Part of a small language model's weights: RMSNorm before each block, 3437 steps.
Each number is 128 + 24 x the weight over its row's rms, rounded and kept within 0 to 255. Layers, rows and columns count from 0. Numbers have three digits each. The size before them is the row's rms in percent of the matrix's.

# layer 6 MLP down (transposed), 512x96, rms 0.0876, rows 36-58, columns 0-95
097:154151142131121138136115149116108123132143127112125178139134174145170110117155095140090116115162117109186104133110111161129145136142139115097153083113161133113126145138121146163153168116113118127117169172181130199149095161125148102128121129112113134101131134088092165146096146113118125122
106:110140114202141138116168123147140126133108098094140124095107130156147118120153155124127095102155121117121134137124107163143151134123108132153123120115103153113105104081073115126181146124123136135133121193092145187150139171136138169140120121138129160152160132107137162153135118092167130124
113:138063126149133160116140141109128153068151132162104161111135159134121133107102128133130142144129141121123127136125113170155162124152077109136148136157138098166123143114106074117169077143166169153101137158114112125139119122144160139122124132112131144163109139145121124124135090119049129136
105:132115136123099099150157130154127118180097122173134140100136081079139104132141103120107156140112138122143103102119104084134082082146154069146134157133143128109125117153131116102113103115114109113114143111135126117105136138137164130122111120140101096174155129066148113077128135151122106173
119:163127163117171113113149088135143107138140078135125139150140144169190156137162091155140083083138140141158128085093146131163077124094162110120137107118145092104122139115168132144141145138140130129122132089111126181126137134148108113109110107144127126081124110143149104156101116136131123115
107:147133142126133144105139145141167114101137131107136140143134126105107142147124125166129156162101165110140163134109099124130107120134122147136151111129110123132106106117149079127090114159123129091105188119092086084106111105168167085161112148136138082175095123121107085116108176096108141123
085:108134150128119141113149104174098117173093108133091145099137118121108137122102133127097101156179090149174138129107184154138117164115121103147095140143169118146106149132111058116172107139149101131146099134124100151123094130139118132124112128150128126156118165150151130136115160156149170142
092:178144139149108080117181132136045136132154125167070060140091152124146119107125132110132130127138134153084128152152124129138144138107124148102155118151139113168147095105115172151110130101128089129145136129146173124143126128130113123117120139178115131123104154149104131129126130138127142156
095:101122143109127155146121082078101170149161164146131118104124142110124150143137125146138141125166157090118150120078130120147116167136164150147089112146135121124125077171089098129084165125153096130128150118157114119147130096155117101107139118105126124146072147154094094149114152142150115135
096:137136094122120155087165150153115176150147140105174113123103136152131139125081172161143113098135131121144141133135137134138148182147130131101104126112098121117129090130125145103077177157126137143148173156104084138138181086126123120130147101094109095156113126092126114092124135133146115110
116:109118164125097094128124076162145143075156146110165147131145086102133134129132130162116112086129188152159135140141152114137105137130134102121065119107093086143123123152137170133123126176130146101157127138107140168150153093141134107136142111118091136155135111117104103107112119151094108120
111:143183136107120158166105177142122147149163136174103118163151138100142112125121140152099043127126130115113126135149147117169147119087144150124158146113145120128169137130151124119106128097153120061125133144110141120085142112127155137177148156123132141112093123166116106132142127109112130145
113:133123122103120112106147148159101119116127169115134129126138107119143134149133160123104156130122127104128085143154104113139161139144116143092111113117127152146174119109060082089148154135135110106114082108106186079149186150150119130133138117160115144083136148126110122121169132139132125071
103:170174136130135139143092132117102126096122114130155092119112117135156122150147130105142095126094119107166087122158086106117129135144116138088133148152128115118142127091133120109109120091107125131151140078093135112135128161117119123141129132201103133116097122165089086210143137115109143139
086:120111163126151128126177086144116132136150116116123123130117140102115110184126148157145124133135149120105161136091164095129157143094097131118146128140149115145104125132201149102065120098153113144108160129125161076104145110119123128159123147185134155139178156147142122128151138124098121145
112:154115151117094184135131137126130083161171133149165142073129158138092164142113133125125103140088127140092101143160126164127118132124118128118092111154110163114129137096118120053136139128146118130150112174162149143124135120111151104135125081134132106130137123175107140182103112131128105108
101:115144144127071145133107110118131116117132154148135054134139103095145184132111169148163141136103111114111128141096125136087148108137178143135117101143151120109121151106096144136128124157113110128160153094104150132142162113121126122142107115121085100157174104088124108091095132163117157164
096:129155138114161151117123164104129082148143151147114095112088167113146099113174132123165119174090149138140147155118093109123119160112106129147061132099111115145166126130127146133158131100103132102132146150133134144112161082129135141155120106153087103102158134129118098123158123102098180136
070:127143148098170107148100140099155113132050149161122109140155153144088155118127140129131102153122130124124138154105159101109114160107115135155117130059119106145138123128113118092137101107137125123075163108109110139128151141116136161101162159114124108097166171132133124167119146093101120158
112:173124109137112107133113127140129130134131128124134198163143139147147162141133144159111128148114121138134124164137074108121134157155144169114134129129116107130108116121079144181154204119127149125111116129143116095157158176149132142155145099114139093140126136173118125133185131178118142118
103:126137118113132159127162169181165106127133111139139115165139146145144086137120134125120176149117135114142121096141205124160155130161081128104140145152178140125120141157102145141127146132102108130112150160127146137138129111131162131133111132122086147144104160160117120107122156102047123137
087:116131115055094137139145086132131106112126101120141104156119117110149104182126133100121141103119094132158116123153140120156099152123195138134117115149137142118128130105152118171145135149147098164087160117089192139139126131114128119136146109109178123111129143124121117151117102085169101101
089:131123121133108112120133132163117099119140101159130123090120141123128140122130136103127167132117157118098142105160132116128091159124168165128102134099131139185130139169101143131142127137136116163142130166166106120093137120143110100157124129154102135067133064153128140086145091109140070184
# layer 6 MLP gate, 512x96, rms 0.0998, rows 37-59, columns 0-95
115:147159148171062105097144151114093094112108121106162125176130152120141149167093143146158151119090147079108101063119162150133151101149106147125129122107119132098145123098106122121134144125098144139099148142122135167132117121134140130089093128137107109146144126119143076129146097122145126158
096:128118079111134114155132148137148093120136134117162123147200128119080109128115107116120114100118099120103145119118131154135108171112127129070139139136142164153142122151147132156080159094109108096104127060137097125123169108103152113116124123097092155113097160130132148126110157113163110123
102:137149149124132124130101108128094106079092162080104116135146107132158182134099114114108115100094103098119098184135136118135169128150132151178141125132171100126110128142124142128127137113143117127082146113120122124151157112090130120156124140142124140153068148161130102137141082126126137190
116:129120088130159138134138145105079116137115124157132123129135130108125126129084126154115111167147121108153143141181166178099134113101123105120137118113126147123119168134089107104094128147136170116174109080138122071134154106085119133129110129102164125150135168133172147115147138080105113166
110:113128139160158181149112082141137138154085135136143148142095160144160104094108165153140170116152132115128142051154128104110116108128126121089181170087155135148103124158116117125137128111117161106105123130121091149099125145103121167097128156106109143165114125134135128138139123134137123167
085:085110094097141129149123118105148133109134142109138127156117131185120162136146145153111132172087129178108117147090116157100155125119102188102182121153133191133137086127098122138107107141159145135136117103142117083149140156123133151120169110135146120118141115122110152109106116102103108103
082:121118131108143114122137126165137131122104142132157146112125104082098106138158095140134113145163132151126151136132139137179098152160167148087087178117152168136156132149110123116136168119158167192147136098080141127135146154135099123116125114152156092110132132122110067119146149114151099113
104:119139123133098125143158112132128103108134106149131125101107149162141078135094148165114111150100110132162121137143138160116118159094119115101110149104153164113160095149123147170171121129146150129109172114171129135080165112136094108141080130097139138172112165147102097104143173093127132146
095:126140118125136168130172177134115100119122142100171133104175125099138159138140124150147112135129116134134089115146148124102159108118096131157099121124136084114140076129094144181121190138117118085087109162132137140085104136130143109081110154100123133131116132115137127074103110123147110108
106:142124109126127187121140089119108164118130147091150068087101134129138109146099101160111133126158142167137140137127146124120127169150138097131091138137118118093138096088151136133113082152087117143107132114135130120120158159122088149125069075138128122100078126126135145147102124101134154105
110:134136147111121113116104099143118093126122123166127145127176152117096135153127142148100155116123122135138109154152087139128162121107146167113146110134149120139113108096103142126157102090094133150165107093097151138103080097175141105124062118097114161139118126092167097085091114120141123158
103:128153149118170118128073154124116137145139143132153103087142114116136145111152076163128098090142093075138102132171132167137123095117126161124082113145106141132108108122061086111122115148095119116112133140136153109162134095102140159139091127120103144103119096133159115142151131119100129096
102:170129098119108110139153134174119119151142077133094109157104127098110112102121166158150149120134102100128107072131144089093121159134113106153114112143126154119117127116119118130155129087073142131104133146150168100090103119160141126129104134077162120118128143145113103157121093186117111130
078:102117188151139122153112115088165090130123111127122105128140125112144102144129160129120101124134142116111126123075126125125108135087155139100088099143128162129132113101156149126107122124124147176130132178104155091169124153117112065140120119126171172171104136159137137135138086110136090155
114:121129121135161112151080164132110139146119100097132175145172101089116155098122113191149133117136129111129133090156130109109131115138111109168118167111132094147143162131133167152162187068122109111097131113092147112151140084128157147157112121125152124156119109149137113131136132117097138123
103:164090144098111113098140110136102127136111155170108115112138140111146138129102129155168116131124147149148129148149132133155136141141115096127097099129148125145097124141126153184138104123189156141127120127143145113110165123138161087117128047124143121105117168129128136163150133139080109061
098:118109121101096139103135141154122126096132115150096117130097095142126138138107111110079133117190093097102112120122176099134140136122083142117110110126083077110157142145152113118119137096108119164127148182108127109121097137145168096098119149129152129140138116151160155147127092093113174097
069:095121099146164136108142110085164108117149112157108125138099113107161076090120145129116106140104141150110138167156104168116112138140101118089127092083142164136156141118158138118124157137147122123108105121111151130149105100141124073122117111152144176140101139110171129091142145136131071160
112:085143119118138136173122156116160104139111098151125177163178113096129175130125130114136139140138105148122130138171130123123141126135115162108137120120120092115139105130098118132179151148145150113194136162148145087138127136177138148141098089132079100106140138136127108138098145162148178132
103:113099126112101132149141106080165134160139143142137148139098117122121104105133110120128130145100155137132130132172152143131111099119144177135099132124160131145146150140123076136111186121116128190119145155070112188131132103149114099154123155120148120119141200133125142099132090154117142111
101:141115130130141147116118123147098149140140153125131120084145166179121157121173120157109119129144137107121101151108190090100130108119164096128140138114154161110098141122123123133132154178121134128143119138137117168131162138135157101112147119121153182108131123099162096127143127183146105054
085:141148053148155175110136093164143160134108137155126186116111140165109115143131120144159104109136108147143117134129153122147125106114136119139137122111153179099152097136089153121130136123152110123131127121127126132168168104097142161127169146160135137151085121118120108078106097122138109076
107:162162109167092162083132099104131166118089111087123138137146110123099155145104092121126155132151103137123107119111130119131123133136144118149181095123132104139128121119135169125129180149090129146148133094145148130124074101141137090126110137107135154109113143114107110107166056171134116130
# layer 6 MLP up, 512x96, rms 0.097, rows 37-58, columns 0-95
108:129105107073147092088121113139138122096142165144107122139138086084129110158131142138122111122172135140148140151155118096099111127100109118116090120140150160074090131175144160111136119084163114133146108095141145083093128095113126099113125114122122149130099119102110109149126164116076111114
101:151109114131167148144155119146105157132141116130106114080144121162153125145090127143162112139125118115155111139133111158114169136111173095160146144153175117166154098099100099153174146129144143132125119090112148090121126135139104088157118109139132096160123115144120180158108133128060146133
098:100125122137121116133167178093144144132156128108153119151128128144115110133093154116145179157173148095110139161140140134142105146174155082096135103102101110133115116122117128200103130131136150108135126148111118142076123107125120119117124126103151122119206150115102125119158141095098158123
114:173106112150125108127127132095094145146121111125125152171135119121130101116140119166123094131153120108131143136177152151106124098115131148102132043167157169127098130154124143120129118100142124126137171097103097148113152103103155155111119144103163122127167139105092132120137075091099147141
108:154109114154085104102149128132139134138144124117138112143150109110164119122148100137125127161124119128116147108158113154085105124158111172118148103141112130107156102117050176109119138126145118162084114154152122107110130132123105162151123120159107171109067171145135167148153075118132135125
087:136109110102106128165142102108129150102165153114114114096149166106150124176152141102093165153090141164146132144116128100083128134141102105110145104134093135104134105141102122120103147078129129146130101140160116116138154102129099110120183104114195124099152130126127153130184136104152128103
085:144108148105140108176185144180087126121127144131097123132135133092102088169118192143125156118112133118114102128151127177088115149139141109160164149126116092166096150095112134144123084131120153117105167165138149166133132130139135133143112161143122098130127129139115113145129173143148151125
096:135154128135127115110111102136126088122115119076125104154101109140150155144121129098113130129187158123142139114119129129121104165145132113109155144130070136205129099110112161119111141151112133130124113089103130115175121139134116169136112100147087087129161148075141106111159139181107130135
095:127143116137110162153137112109119140129129079131106097109151124126119150099143106137153120132115128100174178107098104144099123131139117133119128187081117113121114072099118084145135087122169130118105155096136133131086105147128118185135101111118119111152099148129095144114128106172132154180
119:111186118129134157183144095155114115088162152109124119118131146142143080147135120137139114138095120092152085124081131124124156168160169106137132129149137135138126107115135078127138115130108100119139174142151156130110158109136110162127059090107162123109101132098141102156146150130140131135
110:097130138133150107109108129132173062163101142135118141152179149133103144108115093100137138104104104096101122139153092139100156119118124160123123139119107144124096115139135150113142089135121129152144117092117076096137118136162160076119103115138097144171144086112129146091134101161161115156
101:131097128095097182129141085140143171104138125114129097146126110135127108148171181133137113124135180127075096090106135132129100155155114117139102143103136131111104118123159113127189104132126107115146096151124071108175117142113140108102151162140153102141115135115124149083139135142112134150
104:178086118115092164114136143126131122176080161149112111096145145119101124103089130114133128099152140145145128140143089091125136102122097153144120112120140117164104118138084138045144130163174144112072131142145124112120110134113099148137168129107126117117155145101110118138164118144113142129
083:126129118152114124091117136159105150140121136185140139132139130172060169148132101112093117121139109118138115107148159109154123117135136089171135135130112135084170133107063145126114155185101116116155112127130112155154148154159113132121113146122109130103154123123164136123133155114193114111
107:100187107147171122117172133116116137126123155104110113097088156106127102162142118090105118176123122130118117118130096161114114103117113117145137113134129126136134060188135098152112103152079126114135105099115138087120153116120132141154135136122153185100138158140113146176116106147115127120
106:162116153080122109105126106151095100148139144118097124132063110112129161142133118126157092143139175098161102137124115182152145153105134163115133120118108133088125116137109180118138125107129125088124151127106142117109147128132140137101147109139123093115110162074104172155169141139123100086
098:167115107147104103123121132176169113117094124121160119142074103132121148112123132115128146067155099126128099145096133160124137151086100147129094165140118112107154072157117106107138120100105139153117131154118125092104106125149137095091130093116145142177143123101117151173137095137106141152
072:132138137131118176165121082134139157133111154127125128105192124081130136160092088124169105133127099181177158115090139092141136117149146122116105157131124169102134143171109111109137089132150115118149145158098146115144129126119099131142100146150138120133102131107093114108068134153128137131
107:172146126138117126083122142148131129123121124097109120141140108146125141126099123135129111106137138130109165095144099150136111138121129101156188143113147119146125145143159144099130109125142125157074207131175075146115118092092093128108184118141134125126135136113111143153104142067105119093
102:102128127109154114147111102135147160150158168149126163097127128148110129100103095140119145139135092142119125157142141127129107138094175117143098118110143132143144161123134097133086151121132143118105178105100176178135118086159156155134132149163183141124096153141132130119104185171138152112
090:080090112101114098150142110137115124106143118152147102118113142106103124107126144110145143109116099128103186134153143129120118121116165103182139102179119157084174104140138122148125144157173149171174136143136119118164102109113124104158146159148142162155137131183125110132110145100131108111
088:092139167097112083109113136107125135114139120091101162182137167115148154139113160121134142132132119144121134101125132087103104089179106138156152161127114130138094121119175129141130121155117137080108165091135085149115098139129116124127062134098104136140149142137125082152117163124135138107